Weights of a small transformer language model.
Architecture: RMSNorm before each block, rotary positions.
Training: a variant of SOAP for these matrices, 356M tokens.
Each number is 128 + 24 x the weight over its row's rms, rounded and kept within 0 to 255. Layers, rows and columns count from 0. Numbers have three digits each. The size before them is the row's rms in percent of the matrix's.

# down: layer 7 MLP down (transposed), 1024x384, rms 0.114, rows 759-825, columns 64-127
# gate: layer 7 MLP gate, 1024x384, rms 0.14, rows 760-826, columns 64-127
# up: layer 7 MLP up, 1024x384, rms 0.145, rows 760-825, columns 64-127
down759 103:109189114164091149118128117097147140135128154113128126100120138115189091127138133144152142136138137126122078142145150098102132088147105087132106107178104121123149107166130195109114143135146102
gate760 101:129110103118125139103128140130130168158097131099073101141092116122151132154121132148131123133113120109107112117107112073160127159102146126101129078158146111114137117131143122170155113114131128
up760 102:142130100116057121103129116140136100100190176099132105145150131123151154112165102130140110142131134100151103152129161117164150140139109123162140128135101153139131147095107105129089113073103117
down760 103:128143134099101129133135161113149158135120140120105149126131163158148173114093154105125132125123162150124129090132105132106119109111136134146128132138079131162124108091143100141100162112127124
gate761 103:116128118121108120107122157144099133117119089122128127139134130152117106130156204102171105150076124124132119152118138141143124112136126125111130136140112119108120172087118111108107147166091131
up761 103:082103145129152156106084140136170148135130081128156120109143115122171152135160077152151151150144135137122083124111128143115139108085108148098162136113121106150121144127130125108123159142139088
down761 100:100147108138145123138123109163156141122112123152127148110108162121111109156131145105112076083121072159161116115181110120098088119102102141126112151126162127132135111120104128138127101134108133
gate762 099:111127117159127121117193146127131159098156120108111106099162132137119114093125170137106102148110123101169132104113176160094104082142125100113132142089118130123098135126154115130139177144121133
up762 096:146131137135112158125128101111160149152085120114130113116088117122120108111155116108093135111126115137084118116113129114180123102107070159124097112065125170117117157116110163110109116157112129
down762 098:149137116114136133145112148137120162162116116130092174156133129144125125152133089122130130129110132142124100058142090078135147136106152146127097111121147119124106121136131119149113085121142121
gate763 095:135150124131144146134108145097134149138146140139096174099138099143127149146072115141099132153107111140114155113106093131146144149119143121147128154093101168093082121133158164198125119118156156
up763 105:118145110119127150150091145130145114107134164141132115145154133098122146166098112177102151149112108195109126141144117136122171110165140114157106130149100120141111142103120135139139132123100124
down763 103:154132142110142127192074142125101107129154149102073121128141175111138155118096101160104144108099142102121109129154150104127145087144119176151138155121125145097130188137135108125163135154178133
gate764 093:129094183123122122118132103129113156125127183126118107113126130124135114115089178104098151140118095152188123117142147134165141142121137140158133148167098136127179122107104098141124087134130097
up764 097:102137148132125129167132100127143108128120119135151108143125100122144098128159176085147157156174095134128091146138123120105172147095121118158159115137132129119134106130169080143127099113111164
down764 101:139074163064141121162100084123126154133147141136164161111127139120081155087173139157092131125123151118119088101127132099121091158108167128102175132098110113157093139134124113093137120133126076
gate765 100:171126092103088141151094132170114144077066111110129118155138124106118122120142182109069116103119105127173103164131090133109141122118116122135106101147073164129105166138156145120132126134126113
up765 099:144135129116138147145120123110123147129130132107156107123136157150181152079140158150132097129134114128112138092092113116094101111101089107110116122135092138109139117105138139100107225136133140
down765 100:100179109090146115096085167100113102146118170163151067119135134124104097122113094163118115146144127141102161161078130114141139118156141119115128148135117129099160133175136103125136137081104115
gate766 102:165125101141112135071130123121114107117172167126115103081093111158125150096132126133177103146152135167127084146154141166118116179106139127131136103097097123137133149110164161153092162122121108
up766 105:112157121120163101142149120101094129162080079107124164115125149132100144140113134106114131145111134128104136143074139087116122081104144157106142143120094126094117102135112105106106193125149110
down766 101:111115144097121155110101121122126123114085187151125145106132098086141124084149122165138082107142127144118122142122142123188150112100113153156099130112132151144120119169130124158155130155149143
gate767 101:114144054108146133134151131091131152097094112153125136093132116124107132097152102114122134136149119084146134142095154131102164098126154086094150140107143122129109170140122128113129144134153146
up767 098:106109116120130149150152141127142133097147149165126157136119137149147097112166111121142126111095135161129150161053176117127148085095138127102138119101083159134112117163157115103153111158143135
down767 106:123126126134114192112153156184143113132099113149122113159216130151131153128078097094095152124123097105167115114119171115110106080135108095136138086139085122098120130125157126121141130128162137
gate768 101:145132164118140126081118134112107132108106100140148115132103126129144121102110132120136097167124112141111136121128110110144152164106092164104135127121158113110125135103146128047119076116095122
up768 103:137152184147155107162113109162136146134083121137136104173123138084149113100134145120178097112126146115101146120174114111115156144143147171125106151126126111097123092119104083108102109157087111
down768 111:107133126151139147109137147137139153109140071191102089126145146081106124129104150145135136111108130113112083138128168145135126123124123159158134125095104105113136152110129138099142168172138093
gate769 105:116082139109119112146158110109083144140127113146107128161091163139121110110116138122146124121119130174120124119108143126100126124171110126119127077113149151166135147117153147094124102162134116
up769 100:126177149137149148156086092136086107119128117078127129156120124128128111138133135174131152125163171126122125129135146109099155147131122137137161126144124058144102122158174160090144048119097117
down769 105:098145128189113125135118099114130159136180143155091131116115128154121148142115122105138184102117112155121132118145134111136135180128129129131111146115120131115140131126136128147163132093167126
gate770 108:124130101116120075147081105104120113146068164081130115156128159129118113102160117110101117129115145120119184150111173146122119098123143152133122145127117114126102141111156140137119088137114123
up770 110:095125164115090183086180115152118137121140160143148166109122120161132123144137170120148094110101087077142134140143069112114186138117137159109116088139162129109141132144146138117110114090141117
down770 113:133110121184142110101150138094165148112119138128101165137102090105116145151124132072138101101129119124116111107090118120098086125114117095120138124112157131125121139113129097129111121132096094
gate771 098:183153140164132118123162068125112155140133121139161171134118097136129138113161120122120141118114118109087151149178097152135136121112137149138153105146112073107130152163119096109106149128142133
up771 102:162145155133116156109116141151126139117116143149145149094149100107122098136133094090142129112147137115148160110121139141124078156132141132072151083157128126121145148162089128127118137172125148
down771 098:133128119105093126153136157107118127092131112137107176113144131092097141101099114170133105147094109090128141129176114121106125110133134081115126118166147095137086102094190166139195117117124142
gate772 095:151139136131142101138142128090118137151110165109120110101129111163115111161086077133134111136128167161095152120106114108075128118133145084115147144124147101134095081098159134124106142150111110
up772 096:141143094096151142125142144127095082123159154140124130100138185145089162113150108146130163144164132079121130101166118125108086135149101139114124154129117130135096110158157146138103117123129150
down772 097:098126145091156101133179135121101151112157082132104142115156101170137137099138147104124156131153148094118097147144135133146139118101131115138071098125184125107110109117124140135189128080103134
gate773 104:142164134170194140111116152131136123122092135119126101110108138142161202150136111089148125095112099095102151137146167134111116136108141136134124167104156096119145133152123131119127074184133118
up773 111:166117122182145098159188127115092112134092134100109110125118120095130126128124139147158114131096142106120115102130118137118139101132118100163114144109123155155124138105104126140122190133125110
down773 110:110115154165123135154160110142121152146123108114129121123160134149139140138161090143118161121110139159103167120124122146125167094145129105137140130143153067085125120120109115112149124098135155
gate774 104:136134093117077089148114126120166119161147117144121160160144130136136100102131102119151155114082060099133142134127159083114123136119135146133082128097114148129162105128145124129114091123068131
up774 112:130154166161129148129099111118183163102139166104106109068104118193125141152148124111127129123107151158130100127109133150149105127160100152112116135121149129143129144124151112140092175135123121
down774 104:106135149148119143169102170121080136137135148155121163099105082162163078125148133132119118111098096118078159136122179086125113149108176154106119169067143086132154147078104126135145086126128128
gate775 096:163099126122110077169081127067149139126170083152124112126134164124156135150130131164137106134143128123147135129102128109126150198129111126133122133143149135150125134072109131115126117121128125
up775 096:149097112117155119126142147156136114126117137138166152135105143131108127117122121129142159114107125130115101104142174136180123132146143101139144137086094127095097139118145100125148162147120144
down775 097:175116149109122136084133140113071114138125105124170101126141142122084143113129136099106138132191150129134100152114154131133099140099147127122152127070127140132084156103153138141145119128133114
gate776 099:115106113108122110140094126170103132152126103142140135089143120151136123121141079119133144149124119095135134105138132090136167143126128164176149117075138099107117145141102116119113184159108141
up776 098:143114124133137122158105116104122142142113138135165164093134126117095143152137135172106130163118148147154115195121134101160134123116138062119139154162091120139158137122136140121137103158138145
down776 101:139143096117147116139103126121129133163096120146170120107142120123125143138171099127103107156128181167123119109154130138137108144128143135129122159092082119120092112154160123129145144111150135
gate777 102:078093156135179145129117142123128139148113084174092156120123126098124102180105147094117137117102186141166118178107142135129154105116108164129141142113136119127099118130139145123155136110168159
up777 098:080137135161100150101117135135112146144130110152139133111140128128099101172135106076149202164116129125106159117079116143098142133139121148131091163147129116060093124129218126138116096141139055
down777 104:123133134138080102146106142155176128133126169173162123137153139102111114136134133132095147116147146140124140086110120151112122101114116121145168130132124095122122117135138107109141118128117142
gate778 112:158172094112117093128126137090121140094103132115116081124159090132101107120125107156116129162109095137146149137085141103114156115158183108147100119109139131137147153126135088127084146131115109
up778 109:139103124116118135129134113157162134159161111138135090121135120175135174141139107167147111181152162131127084106144091122103165096119130135162134153127132143128116139113100101156108127165145126
down778 102:071086117094129143114152085163139133103161101100118123114130124113090119146085119120127139122152129107114105121130088111148143109095153163170108163092141125106154136092123122137098116099112137
gate779 099:136107189124117108104124162133101127162159106109140122099094143110140142073155119097130149147111143124121134140147111135153138116130123145126123155099066153133107146129116114088107113134125129
up779 098:164141139135129105127146121080135085121154149084117139137116097126118138134128129108158132102125119133195150145115124130154132099112145140127118127159103099141134135128113160172172141128120137
down779 097:123084115192093131074156152087109135111135112133113144149118143105140148092147151144132103112120107133147111124141128126134176153123115110135135137096114124101120166123157157101096146103157112
gate780 100:132105129128119135106104149099119123120118157111154134122129128157116088136083119190174136127154136142133131143136153144144108129143106117104148121125145149102133174131144094119178119115133147
up780 097:141111088115105109104103166160118134138142122078117147100140125105133134097149127167155106105121151103128155095130126170168129134111109147121085113133159135089128109113120127098090143111121089
down780 102:106075141140114128156088147109124133143103162125106173126109099117130114162120098154137106106124155111140148138107135124088117136152106100125145153158156145113087125133133084119139126101125155
gate781 098:127139146088107141106145119133174083110124127055138094119150118136118128119112130155088120136109105171130144135146152172124138101136130130166138141144142107101100105139105158099119126151069129
up781 103:082087127142152132088085125165180141156086070125127126121118143138111076098116086147154178173137123061100110151147120141141133160075132137173103160115106168085137117107140136121112150152130113
down781 101:108141126198111110096138153105116101132136191136160134114115106101142090141133113132125091166158125084114107151127135154123160082155168192128123179084138124147121130150127136121089180145125081
gate782 100:129128106144151154148161133133127156126118121146095148151135101142142147101113151135153117149102133124094127066118104169142148151116142125106158135125123172089110125105160124185158122110105077
up782 102:102134107102144151141103107090118130138176175118167116147119109114126168107117130131109120096165132118157104142107163135137155156114122075139124179153171129143124145138117128097129104095132119
down782 100:122146120131112131146161131083144091148134111163105125136131111123125156152094108111134123134105114155121168113134143075188135122112141127142134124090157151079138139154158130119146128146141118
gate783 101:161108138137151069120101127142124132126139145104136093180120135133152113185160107141115133139131098125116128131133160158098128105160134062110162132107103122133149112112146078132114139156131127
up783 096:127120136141069117097173087109109140128089148114102125116113112166129108125112135154111120158120095110118105111155137136148143093141135113131137138099153155092142145147117136163132115126128120
down783 099:129099148155114137093118120091132156156142120123103172144135133093152148125142136129117164119133131124141147132168129088107143120194133116150075145092130143113144111111166155181118111144093071
gate784 099:079115139154159158124097184137156118116116155179136137088158131138158129124132109144137104131091111133133111153134137107145148163152168153124144096143114141083152115113115128080130114116152113
up784 097:140115102135112145116155120112133138098094078131107104141138120134078127135098120142115108087131129149111110111173150151086120135151150149108121128118120083145187156119127111144138135132127118
down784 098:110129131124090145119130120127148140160132133112108123107135094116124131153178096102125160095123140155122075053137170095101129130108152123124119118125128091163109127143112136094106155131124134
gate785 103:140105146117141113147160145133118106131174108130116147133173151123110117140126117135141123156121157077107102168103106135118141135131119103122116158147096105130097115089118117133120090097101122
up785 103:097152144127100101134151145112132122132125077168097124121154128146102125141151118100148127136103105103126126133123144110168115133162126129130101128133101142148162109132100096126123121106085126
down785 100:177122125140143165084153177126162110130180137129117153112098147137164140077095120145117110110137134169118159080147126065144155137116125135141168135128118138158139131124163105184091137124100115
gate786 105:133112134098158125090104182110167137099103102126095095126165109108096171124135130086133126130129114141157115180136146141121150140152162136148121123133133119138079133114120122130137136151139130
up786 105:132082136153114072104158068138145131125162138097130183119091140126122138106120126111170121164159123132146134135123119156121116133183114107137113138079099155109138119139135109125120123155129103
down786 103:098156124150178118138146125147179125122121124118098129099107125158109146115094104133130125138131124163148127132170101129103106112135138164117144112102164157132141114161097138148089145117115073
gate787 100:143128116124131137130137100168155121119110098106081136100143165122129097108202137113141094142205131105098174118116111152153156138118047146125161146120145112122116148114097123109145162113154149
up787 103:127085135132160092115106152145111109127159116144114135127098127122139112180171120136106096087137139114090165089111138146153134114099103125151149138061102102123126132106133110081122137081129147
down787 104:111163092166114125113130129127129106106126154082097148095103113094073133126138128136103148131142118132116138091127139103084165134128103146111135135125133131171149099183142116139123135102159134
gate788 101:154152095076110146144081171101093122124150126136108138127163102122111120132105154064130112111078122137158142134131125124115149162126152120137131116131121122129093102147179114146139118122109109
up788 098:141149156092110101129135091141076091130128109136151128131127175146167116107108112143130098101104108095125112158117126146108118131085145092126133156170084143115119138132164070135082143127116142
down788 104:156138143119128128114154127174143094137153147120148142123158137131162127166097130137120195107118136107125130119149148123130152122109139121161120143124132129100133181135120100103132127121144188
gate789 096:153171138135151119121115169093115166143114141179153115176086109125126108137131135097092099161094126127144154116150144154155122144137180144134126143191100109154091151146118104151122129144085088
up789 097:122124166134075134104111081106153118178131105079130125078144176122136147090130123155125132105150134127132118159140131145094099113141141133156158162122141117123117141115109113106144153142134142
down789 097:168124105182170151135118125100141119125094134179133164084123148137110169101129147126126146141172190145112144141167080115102079152132102150142148130162138157111121127139122140135175114119123081
gate790 110:145119143125128125129173136181149168153105080130146153106153095127103137123135113132141145142123138128110126141138082110105161134131149129133143130131086158147136131085169145140142122089119150
up790 128:146140111132124103129165133143133145154130094127116127099146091151083120111146128121156106147146128142117174134169093087131170134120154139098154137107117127147126135104127132144082117122137112
down790 099:185139138136129109148109148125096107114133138124138085116147151151130107112081182121135109121097082166132172137114133128121113144131111130100122117121134132136133137104119130161067125209151127
gate791 099:149125127129146106115104123103081174117166116114092107144149115136118132119127128172118140147105055156154138088132119129104149162096123137122147103175157139071135122118075133153120147137135156
up791 101:158137172083153106108149142134161141119091110135115138115136132094149136133125170131106122164124142083116088146116138081099159125112116161121101134107121155142110153142143081147125118143061119
down791 099:090115113142112158143161161182120170151114118135120144135093108089098106152114120153123128170162092120108076092157140149134131134183126116121113131132152139142120099153115126133125109129122137
gate792 108:123125131116113122128101135122129119129076097146121107190079178124113104132171147097133162131093106145104196149143157066132091113138124106129125118139133058114097142160100115090115146145138147
up792 106:115122133178142148106135143129157061088109139105120186089139125122094154115145129122123141115075150129146164127146171126120120140176138148141152131118131137127079120135075100153105124128125140
down792 100:145134128139114131144116154132119108105111101135139125131130143157128150168137165078124130142148129161186156120185149118131139125159099137150132136109100107119092129133133150121134125112139167
gate793 101:164148095125138111128106070137087140131153120119125114090128128142159119127140169129152113146106103182145188163153174151116148157125154140171118135109137131143115131100111124057118106098092115
up793 096:113131111131089142104173129126162140113107126122119134131134099136116130107084101153125109113162159135152144125077120157115146168138170125109154121129135108104144138128124137152126132116138191
down793 103:137112072148158102195115167147166161144119092127139102108125148131124110130118120130131137130109083118101097173151127107099161144130102119097113129141141117143129128144107141137143138142120144
gate794 110:129094135106100163113122141113125125072162132141100127143167146143144151116146118131159136140146117101128126118123148138143110115117145133117068111110120120140124108085146109147132112099134137
up794 108:146137134100162116136147142114107132183112178127127169111121127154125135102103111112128113126088117162148112130142109094127146155138112125126156131135133152098138127151133136145146134145127104
down794 102:081141100121065140120115158132126101130167118132139148137140144130075156148122152121142131155168119100188126120109148170117130097139154165191130112112111140132117116134131117105120132129137147
gate795 097:146136116150122117145122126145128168161149158147139148147145154153140114136138111164156095092086158148109130149132148152078128090110097138169092134110151102141116100118135056116124178135112157
up795 094:114088123154131141149148127100134138126075120112101127122124141185155122135119122115081087099089127111153117141111104157121118128171135126133106099146138184108111124113102135087137082102126131
down795 098:104114150180128123150169150127161154106143156115122126125135133108109132136112122125127145139106109117159149106146077095123137141154111108114126094138131116157104120128177144146087121093124134
gate796 101:136187105089109105132153143181129190127137130130150121087140108108124135129147134136140152133136154148152135143112149124115146127081126139137112102144126124114142111165108161124082145120132135
up796 099:121138152132096128119117112130152109143137143119132110106104044143134127080155135114103122133112089095140125096116158158087122136099113188108102103127117095122154119142123152171140118139139085
down796 098:121153113121098145107137133111143150131124130102095184105097137116124095093083137122137175144130134142143162117132109129072122160128149124102120148120135115134139107127167139127135139090165147
gate797 095:128138125119130112148149104142123108126111185117118120090147123155097120133146114114088107146130143092130103139122171137098113121141122143118141108169115118153153129102116115130125090149138133
up797 096:151161127109112106123156050130111132134078151124113106124133127180111141117143100100103153115108103097087148139138120091130132090150110125168121175126147142125087146102138102102091116107136113
down797 096:107152143139159118174145101109116082105097138128115146116095105152137141097118125113174131124166132112125102105127126132154084121143127131126056158170116135143122105110136106116129116152076123
gate798 099:110125110118119095137089188128127125135159152130129071057130102131114113088106136155118104099112161090162126140143119138082077153091094145116120102181138151081107096149143126131109124163161129
up798 094:182112143158130141103090126147099158125128160096140159165146121100106127161143060110100121079062118162140043080112120132143116133110114149144143143081148116161125094131138136135147073117141140
down798 098:146123107125077139127083161112124124097125125101088126097125160155140110158139102124146113151118133112141132123152101136141126129092146130117137124094109121133060156111143129165179090140147125
gate799 093:129135124105135119145136132191145125125142096125117126159128150140088158125140131084097117116128120135143118142110185129127110117124163125153106090150116093154115128143092145097129122102138103
up799 098:162102111114127090149161119138172121146131078136106105103136112162164129101107172111120121148106101175132141107104122088144166209111066130111126147130127143114090123131121112141105146155116123
down799 093:118162118144136165113082150112120137110098174136149177126175136129149116126157093123139130131135147115110085112176109130143108118149141135136156144105147133141171114146157123153149046117084129
gate800 106:186135114100128109155100118142098104124113128125162111097151131156113138141090137116131101129155113109100144132131089173153151187157104121113160115138117127121130126126126145130095119111114144
up800 107:100165125113150137119148176110119120132155106141139176121135154120102134109068121100132101110138079122101084148090153117115111142166128147155187106113065116121117105147136084118145140105094102
down800 104:160106107078170112187152146097098156157162143073149096116120127136142082143147140122140106095178131124122149136095111140108150126141092117099084103167160143065151176172110119090121151097108161
gate801 097:115114139135140109125113192155108158129131130141129158153135103111146148140126094149125096139115097138133104170122110142125140147134109143135149115090126154085136133121136112151119132158075082
up801 101:135119174149129122122131173107136169154122144145134182117144109067128144114097132143123089131118116148119160150117095113148150146127127128151135102137156120151125106123166117167129161117152121
down801 094:102145121144137140167127142116122158110140123102133115121145126162126094178134159141164102110163137132117123139105131122116158130126127085150089124109132128115155100130134084085122136137115154
gate802 094:151113127094123133081129148108139135094113119119134118141083111105143085086129119124127149110168186165132110096137133136141130095123162108119127053104138101116122127173132175081155179058139116
up802 090:186121122122113160123163154147103123131161124081117157130146116132143131103089152114109142124098170138147098129180161114145094091087087091099149139138151104111144139187089136095134139077106092
down802 093:069151119127099161110123140080149158149116082123127145105113094088088129112142134136100130108103116085100121101087123163129167136139144150137140152134113084151137125121117113147095126175129146
gate803 099:162162115158126131108114132086139113127122101127152149149079125124133127146108110106119100126131092178159093098124137148145069114123106109113100201154147120142100140114136098130110114148080110
up803 099:189146115207115150140162085115150129135115119118096122112119107175107171144111164156125131136176114118131091130146127127103153125121124121095092107097101120108183131118125153113143145118127113
down803 099:095125132128090142146148080145126169104124118135144152119158156114133168099144149108150144190150161142129113168172101141125152174124088173111159096138123118124139094152098116138157142115123121
gate804 109:153087171151156113102110122127173150112120132162088122111116156102084130145102161151141083159130152114142112129114169106090165156174102130123118155113091182120115154130107118144091144133137102
up804 103:125111142154147141158119153127149140082155154142086129107148133116122135141148110168118139125107157164178131168094145142085175162134090083129117159114110088099169145101104129126138075140123121
down804 094:116123138115166127107122140146159122142148119109118105100083092110104147146162149130132158168116152106147098132105139135115142149173127175149148098136094111186112118076102149137116166179133136
gate805 106:158117135114164102052129130122186163141131107086165111125123103138148121144107140152139118148117147126155169119155104088163157116135105133128124158089129101126138130094120146086101113140115140
up805 106:099144116128099123089104172064124113135143125118179121118112090127152112102184164141172124104144166176141159147129107164127146126111110078152154093096140133110120107108121121188113133062126100
down805 105:150147122115172099139128171143178155119113135126162164140080121135106121112111149171093135119085147138145138127115101140143092101116133162123131133130149148103125115117110143133135142122095120
gate806 101:102101128132108128130117141141157112133123142130095084167101079146119175141155174129089140166112125133144109083167126119127126091140130174106150103104133133145122117103118132109113150119142119
up806 103:136113106132189095113104080142140101095102132137142165130141110135118113137102107124170120105104109099157168122163104134130126157138131074107099149129092152149116141160113142123146099174117143
down806 098:140102146118149100138125140143141104130105129144074119110118142140105129128143145131132119148152108124114111128096109153119106136170180120146093105069077137133135162131147121080133142134118106
gate807 099:144128146132108138106112152135128131142122101139138151104146123132140125109144136134155067129105140104129125107152095105148114138111166116100109113116141124163074137123119116053136118114137135
up807 093:164147182147117130111150162143134127088152142115108134124152093128143162165085143154127161126178117086183138134116176141163096108165130170155158133118119097119117153122099128094173181098091130
down807 095:071144124107099110157132135136123088131148102118064131146120112129128120114134106125138163117139147111148104150152125136208130138119128138142172147113110159123108137155114113132116143110132149
gate808 097:112152145119109094083126144130103149103163089069120142132129131162099123122082141124148102095096109104091130106101141141117137112110117088127146141116134108146114143128129082138141138133148136
up808 095:155121074098138133154119130132117089132085151163144112153128126127144094125146096140131134086156136111098084110144107173138117122089170127166126114111130129153179130130087143140142145107148112
down808 099:100140137143162119153143110133113078091132097111112136149140132119142173096124180108159102155109149173152146136094098089124097131144147161112132129137113125137093102139146141126139147137127158
gate809 094:080107123192109086166108200104153141154096098152103142172124127159132133122103162115131134123114122123112129144113150139119120132165156122152123146104122092109128150141094140125151113125125128
up809 097:122120149149183128157094151107102131096103114153187152121140062150131089151131182166060085136112106126091087099109127113129155058116159171108124129100112112094098131152116128094134131153151112
down809 095:147105085133094113123108145098179134131111128150129110126140092126146119095144144126149122089134094120120114127128095171144110154094117182146102123178146156134103149112147121082133065101123151
gate810 099:149098120140119123106119164181112112132085110119148134098166098113104077068154171126116101128147151136123157113136175131132119139128145135130129083151137128136123117150120159140178096127138101
up810 099:073157105150112109161125128106110143110154144169127164121088138103139141137115117153124191154090087118107148161137125128096141156104157081177148179117078144122139156175138117105126107144133111
down810 099:148143105082146112145099077118142127130151174124163126117150111113162099119109099126124079153128130086148155114125124130110127123107136092116128202071119136102107129112123150124133122147145176
gate811 096:151122134131145144110084181153154141152139127105131091083197134181138137141107141134131123083143127126140083084151139118158141134069127116107130133158161125128144167109160124109134121119116109
up811 098:111145144122115150134144113146154151173115099108131095145110130122143128092117123126135148114107132108133140073118150140143140127136097129134104115082176100149101142152143163139131101161128135
down811 096:087130096137143136099092152140159104152125139175139111079130137143223105128134183167133131170062133122123142156128122149136127153103153139083120069117138137109115089112105106142112113115126095
gate812 100:140107120124132111143147154123130136172135171133140116084156114143140120138133142119132126127088159140121131111156121127060122114077148119168123149143116137162121118157140121143092155116134135
up812 100:135117132107099132109106096083132181201157155119127152109150110113127136103099134099137161133106113115084117095158136136116147109089137106156102165124116095103081118169150158092118146093100142
down812 099:128094122118134094130089120142134151169125114129116119127119113110122112098126114068102139148133151138128143143135129148136147125161113189107100108157170110090123084145150137123109092154100111
gate813 106:137145143133101157141120134132127134147144123136128133093145152097129137128104136149107124158108122103119162135139087142111148086136146144121090130118116126106112143127112100146126169123105080
up813 098:100146106095067136165158144110155120123113106113154150138117137120118157110106069134157079128152092121115077112144079129120159107151138107142143143126123111122160141138123132129129201144130164
down813 099:170138116095099095102151144146130111108113119105093115132139150096157132073130159101119077145083094119088107108126100133088177110141116087137109191127139112107133135135134082126107130137136114
gate814 093:121150171121113130098115143122141139166145101109095156145104158159129105136086141154103132102105130120162175135146157084128138147104100124109116150133115131143156140134149128097127132168136121
up814 093:108090113105146116123096123157176133108152103125129176139132152148131106143044125167109077123107121153151115120093097132089136130141125104144126126134155131145143128108108168079115088134123099
down814 101:125138152056175176130166165158169129112129145141100088091096139124168128149126109149120116167156096163114156103124170119144134120156153149127135145076138154112127116107130128141160117117123115
gate815 105:136146107138138160124123148127111119142086127144092092110139164124145133119105164146136129104143151120152121070079175163061100171090126137146107110095104144117111095150122082144114155122142131
up815 110:122146138168144115118123165109096127135132133202163168150099136130088125130144170122127121124116157117143158110159138145107190135167129146082113122109152122100151088095085114135127119119136085
down815 110:137109149103126115112127147151154126126166107132134155104130149136115145123130151130167083154090143104142119111128153101098139126069162116125158132138099114141127096085110135073153142109143115
gate816 091:126089169141137128124086097135092156122107105114150190133103123146110102120126106119137106152168088119146154151147132162156089146158158145113160128111123072092152153125138138118140094194146150
up816 094:164133153122135079127108108139075131140148137122144131114093110111124085093145132144118123141146143150113143134179116104176133139137045130098115117105077158107167140110136094105100129094151135
down816 095:128160137128108141108145144098127106114112158071119108159134139151150160139151164140164174129120135091079127134100161129125167142123135123108074177101116115110135123134135123089127138119108146
gate817 099:155125114082120127137107100155101135102088127153127105137150152140124141139123126062170143173124138139154118105091119159134154118111122115164126178122127157101135155104137126119151184121108173
up817 104:106117137137151151108137086135118145128097145103137124145119150130136184162130157115150104166094158102168080130089151122147161195119150135165109170116123133146141137131148157122132111107113110
down817 103:100115131119141127126126074146113148159107129135156150140138127120108131125077155109117124128143164171145106064134149128096135146129136156164160117113127111157149116095150193120117098138053111
gate818 097:122142124149110128098124148114106152123105138104122111119137116155112118117119127111141138140169100132114151103133126114079081135086174156127147104112129100133151122172113137137108137138088125
up818 096:091121125125127139158137127094064097121113133132096065135101122119129140061145111139161118098153102146128122121094161160133184153103119137108062122137141103160160129134131125100131153119177171
down818 099:146134144179104141151111143169129107122156119145089118097126115124142104165145137147133161158129095125117146145136123085132126166126079072137123107086156111094185120122094079116129113129117154
gate819 104:095130121137133102168136107132133120149162116161105089144141200127087133135077098160147101122130119155083156086108144135136152125103153134039147105172115140173125130145127111130124127119148143
up819 100:149084121119135130130115095119125161156133117142162120123124062161114149085206090133132165153100159124151106136095116134141126139120154157083154149138128098089101139128120179121200120127093103
down819 098:121146129152141166136116119143085068146131115103136150108147138148121137108115141111094127095127115202101144109116055092138128106151158142127131162119102101151126151145146127114119147147104147
gate820 098:122162161158131139114121107160121156139153096150143118116137151129154112112127128145112103132164116142139115152124139168081157152165108103147116150186119131153160180131123066144090110120107167
up820 099:160149117117104127156116161152099121116113090126100114133119135092130138120143175105148159089117124149130159142085091126124129121098127130186142098146100154148118133126101113141135108107142101
down820 095:110133124179104108133140114133137092107106108125150070075145094106105140124097198143146152122143088153127115148139136150150133122113130121123113127157145092077125109178117163137125129112132122
gate821 091:120118166170139120114113143150108131118083139039121121133124127094110103114151128113100136112155122143117128137167103099101150112146108111149106187158143149148087155147083159111137083136090162
up821 092:112174132105186110130135129120142118121100118138082134098168129149100149150154113130112154137117166126172095135157112161180121129106121122080112122138152111110106131177135142123143123155062142
down821 098:143137167113118106104158133091105084123170119113094170127139159084107133135148140145141104116105149129141151139097172102167153155085134138141137133068104191134126112183146128084136156137122146
gate822 095:126143102116120120125120125179129099137100084100161148097132127102127192150162142108123155133114125129112148130108175129145114132160073134156126102117130176144114134109136103129143108156127166
up822 098:131113136109078108138108146143119167124110155161069121098123163168124098113093132131133150148154185148146120145128159124121144108113155150159146113166173093100147096155124166109131131149103109
down822 092:129093103140141162139158153136146141135132132163098146154146100134106137143121129086124119127146150113104184142127150113101161117112110112148093113113152089114152145120144126093140113129119116
gate823 102:107181137137122117098125116136172120144147113178127134157129130120128072086126108064106160133152096131141120140139108086119155136112095132139129187149153155134156114125134155130144109139113132
up823 099:102104140172078144101092116116149115180108122138131121152124109136125141118119131093136141097107133124094090095117149127152152117136142143167119151137166147152140150121111146098137133095088141
down823 104:079142158112110109113150130083087110113151079136124131145112137142099083168126097147115102133120120121150122156191138106157124139122151151117120083096147140123095123118134168142096134096151143
gate824 099:161130137139120175118159142137142127163123158086133081161125155118112098157128142164102161142127198107140122170104148120108128199173151113133153140157124122131176141150136131063154150176130154
up824 096:130153152126115096123103142134134157111122135101137104125168154141142139102152112118154124162112119098121167170071158169136091146136122150167122120119136130099082121124157100098155164133143113
down824 099:148182119122156115103094128140117130148150094159160142134171149100137112105142143159161056153119164127138150117097130097110137126102095113126144153152142145144139095119094137141130142095123116
gate825 103:178100171113147103115138149107138118125109121112080105163128139152145159121122137121128121152126135139106137128151131171126112137120148142103150180146096141108126137163114098098142097095108126
up825 102:134117154112103078148168103165154094096122113131120139152126172151172119081130107131135121103137130112119092098116142106152135174121115111122114117168115134090107064142121146124144122138128086
down825 106:151152135146120142168148138165148105161174121148099121133115141096149154149110117150127152109121178137156140107119138127162107094153094149152163135145191157131137093116126110140083149111123162
gate826 092:131153135104108177133139113129150110135082078132133083132147080139161151141146143123139111133115152095146161120154137157146099137119134136107157119140148146132143126119125113164119111116160148